Part of a small language model's weights.
Training: 421M tokens, 3582 steps.
Each number is 200 + 40 x the weight over its row's rms, rounded and kept within 0 to 999. Layers, rows and columns count from 0. The size before them is the row's rms in percent of the matrix's.

# layer 7 attention key, 256x256, rms 0.211, rows 149-152, columns 0-255
079,184,203,149,199,203,249,239,209,207,206,185,215,158,135,145,107,228,195,253,255,238,182,118,235,207,165,231,228,247,188,256,155,225,196,182,200,231,238,185,121,205,129,215,247,242,188,237,190,253,188,159,190,231,126,216,219,111,247,208,208,113,170,189,217,182,215,174,197,272,174,216,188,208,184,144,135,191,165,158,198,246,83,179,245,254,196,189,204,158,244,215,264,258,216,165,179,214,173,137,152,229,196,175,190,176,231,199,237,154,220,165,231,137,225,232,173,179,250,225,234,192,292,186,214,223,178,213,201,213,245,189,135,205,196,224,170,205,175,204,148,245,156,259,169,156,206,231,249,247,276,167,148,174,165,204,157,192,224,143,158,202,260,171,194,192,176,234,203,162,181,174,211,112,143,131,229,194,193,235,266,168,227,254,165,226,200,145,132,212,171,243,169,137,337,210,208,198,145,220,198,224,221,222,190,188,175,208,200,181,205,147,213,262,251,166,217,218,114,204,154,191,182,166,158,169,186,193,209,197,187,232,184,252,220,239,195,204,171,173,191,155,298,244,301,200,275,144,263,141,114,287,208,224,228,205,168
081,191,187,167,236,182,201,159,222,211,228,224,169,204,264,121,293,175,213,199,130,155,243,222,176,306,254,207,223,182,132,199,181,245,171,225,169,183,188,227,272,161,156,102,200,268,152,256,120,146,215,179,157,202,210,228,217,189,203,276,239,121,247,218,188,215,185,181,196,197,218,233,192,192,233,166,262,195,229,117,186,177,236,244,205,194,152,241,261,197,210,186,169,171,179,265,161,177,134,234,220,161,177,250,218,215,262,140,222,203,155,212,241,188,176,224,222,157,136,203,231,232,194,271,228,215,190,226,205,239,254,68,258,191,231,188,239,160,170,217,233,163,204,255,154,191,132,168,148,272,325,220,245,161,189,179,174,272,258,191,234,275,237,222,243,251,227,200,205,167,192,248,173,236,224,255,218,221,245,197,216,205,237,222,258,231,190,233,245,216,262,145,151,243,207,193,159,260,169,213,202,233,170,162,228,189,155,204,262,258,219,144,161,210,191,252,202,264,248,228,194,151,203,183,143,189,169,209,139,72,195,195,176,176,164,218,189,222,230,148,216,215,206,154,124,185,219,220,180,195,209,235,204,206,194,197,132
097,193,183,127,222,238,160,171,267,181,184,145,166,228,216,252,241,139,175,204,189,129,262,214,167,228,210,211,148,179,126,170,268,203,143,174,225,204,190,202,277,194,172,188,223,223,180,229,185,171,157,309,217,295,174,200,186,198,170,205,239,196,220,194,223,185,218,206,181,245,218,215,213,216,143,238,120,173,202,182,206,137,195,270,137,211,150,268,198,130,191,196,267,230,187,225,214,278,227,203,130,172,119,131,218,257,131,242,182,207,193,198,117,177,229,160,251,151,197,232,180,194,257,163,115,235,200,206,182,224,208,157,170,232,292,210,202,232,217,154,152,150,118,175,146,182,195,121,200,167,226,204,170,239,242,192,126,183,153,193,310,213,224,205,163,135,269,198,171,244,90,253,172,192,177,257,247,193,197,205,244,122,186,187,240,216,145,203,243,124,148,193,173,163,198,192,160,147,177,176,224,155,243,224,240,217,190,188,273,261,247,193,257,158,207,188,208,142,116,195,263,192,217,192,247,163,212,214,237,299,229,197,236,159,230,197,231,220,209,193,197,199,188,130,197,193,192,173,175,169,211,172,215,195,217,165,200
085,100,193,214,247,266,167,199,293,182,155,207,202,284,156,167,245,206,169,246,147,223,158,172,123,249,246,161,249,184,200,156,200,207,155,251,309,117,220,221,235,190,169,253,174,242,205,220,213,125,213,188,163,234,147,138,123,116,235,207,150,185,232,233,237,162,197,201,183,181,227,140,183,200,169,220,163,173,168,224,213,184,277,197,238,185,155,223,137,197,193,138,230,233,209,193,237,234,212,236,214,237,205,299,152,182,226,161,224,254,117,177,206,118,167,140,200,162,266,191,202,181,168,187,182,195,237,173,171,234,177,174,236,240,212,211,209,185,227,208,234,231,212,172,205,179,234,163,158,198,220,244,129,147,149,227,194,227,190,172,139,174,244,251,204,194,159,157,114,177,100,193,200,262,207,112,237,129,175,205,162,205,185,202,196,214,200,218,187,200,194,237,331,176,219,202,234,247,151,232,159,215,180,207,208,219,221,132,161,272,255,218,228,207,256,184,191,271,179,156,231,140,307,157,242,150,161,166,128,180,163,234,189,217,223,175,207,162,227,181,215,230,141,225,198,187,192,214,243,147,178,256,195,209,204,163,222
# layer 7 attention query, 256x256, rms 0.213, rows 150-153, columns 0-255
082,250,186,202,298,198,242,197,144,200,167,106,152,207,133,209,154,180,168,238,261,132,269,201,154,190,232,200,183,193,206,165,197,228,229,245,213,174,173,160,238,204,123,198,199,214,184,188,184,187,246,158,235,153,163,131,181,139,306,209,170,261,159,128,122,196,234,159,254,198,250,196,174,211,251,212,172,213,248,211,243,254,138,208,198,267,190,174,152,221,224,216,130,284,186,187,222,202,161,153,190,194,201,195,110,230,189,215,214,186,310,133,185,161,229,153,162,246,197,222,186,206,278,227,171,231,247,220,149,201,178,211,210,191,217,162,233,124,234,193,209,139,198,217,218,140,203,181,246,241,76,173,195,221,193,197,233,154,217,191,233,204,229,173,173,112,206,214,192,276,188,280,240,167,164,181,237,189,238,165,167,209,215,127,203,180,251,245,275,204,209,187,169,203,219,224,208,189,248,187,161,252,173,193,187,252,194,243,226,172,215,200,252,143,239,227,209,110,293,219,146,247,138,135,158,196,203,228,213,344,167,160,194,184,226,201,148,217,278,215,248,205,212,217,209,172,177,210,204,220,216,247,210,183,228,222,208
092,177,181,200,150,213,194,235,164,238,237,197,121,210,206,206,156,164,229,211,241,174,258,201,235,162,254,147,186,299,283,207,178,154,186,184,280,146,256,228,212,265,249,187,219,189,163,175,203,240,215,180,196,253,184,277,165,168,140,274,196,169,299,179,196,229,233,243,206,197,279,251,224,292,173,166,226,175,176,240,266,147,268,188,156,220,230,162,85,223,225,212,214,215,179,223,264,165,216,191,203,212,210,167,66,200,230,188,222,195,177,151,249,147,197,237,200,242,188,174,231,218,213,195,148,211,201,254,177,127,234,308,252,252,220,205,246,178,204,210,236,202,159,210,168,140,201,190,226,156,88,192,235,259,154,192,180,255,204,249,171,204,189,114,197,172,203,137,136,234,220,212,278,226,199,263,152,174,157,196,138,244,138,246,174,236,192,215,202,186,182,188,166,235,164,161,176,202,212,209,213,262,217,195,165,206,197,215,219,210,214,162,163,209,166,201,207,226,201,224,151,212,156,216,228,150,195,164,126,220,97,236,138,143,142,206,257,159,190,176,178,191,181,205,135,229,224,180,155,189,145,270,188,192,206,252,171
093,226,208,107,145,149,241,220,223,300,217,275,153,184,208,212,202,162,193,191,217,179,200,214,261,115,219,249,201,189,182,121,142,139,215,232,217,194,123,186,231,218,219,202,243,299,161,257,214,214,166,156,221,177,170,232,202,212,116,235,262,224,179,179,202,272,229,222,198,211,137,131,147,159,225,182,195,259,193,118,233,262,225,218,170,228,217,200,245,124,271,182,259,178,221,203,299,233,136,150,152,132,209,182,260,199,182,221,184,214,206,270,200,189,188,180,225,224,215,178,225,232,198,227,240,222,246,245,303,162,197,201,255,177,204,186,204,175,145,202,164,212,177,168,215,166,201,199,176,139,179,191,230,242,119,229,255,242,201,219,228,228,160,172,132,226,204,206,154,207,227,172,139,123,178,228,238,235,230,151,241,192,235,234,205,236,169,124,207,202,258,143,202,189,182,271,135,140,192,234,239,213,144,157,198,175,159,259,177,184,176,218,212,262,241,214,200,174,317,231,254,211,199,255,181,223,245,143,227,210,288,210,198,156,136,173,127,249,163,177,190,153,209,184,217,249,159,226,169,217,219,219,220,211,193,205,270
101,188,201,155,200,227,263,260,220,217,220,106,237,98,214,231,238,273,204,156,273,283,188,174,270,247,188,235,279,201,182,190,247,232,177,195,176,175,224,226,187,118,161,232,205,270,184,197,222,218,166,209,226,200,78,156,216,182,159,203,170,159,189,279,307,199,232,186,190,200,204,209,149,212,150,171,149,187,170,192,182,145,197,182,278,155,214,186,139,210,256,179,206,187,186,199,220,244,172,181,274,186,210,201,199,144,166,192,117,184,222,226,177,179,213,217,226,200,148,157,274,234,202,200,162,216,195,196,256,144,283,191,213,201,185,194,263,164,163,174,154,207,166,193,208,195,231,212,203,174,235,215,181,195,173,221,212,235,177,284,198,169,142,240,145,186,234,244,251,226,248,227,139,214,249,214,192,135,232,235,114,161,173,198,193,282,227,260,199,194,220,189,209,223,214,159,233,57,152,222,118,200,197,90,234,168,164,138,180,185,205,207,185,134,234,254,186,221,241,264,250,193,270,177,256,243,274,213,187,234,176,222,134,186,230,197,159,212,192,214,200,207,176,165,285,184,204,225,217,173,266,178,224,203,151,164,185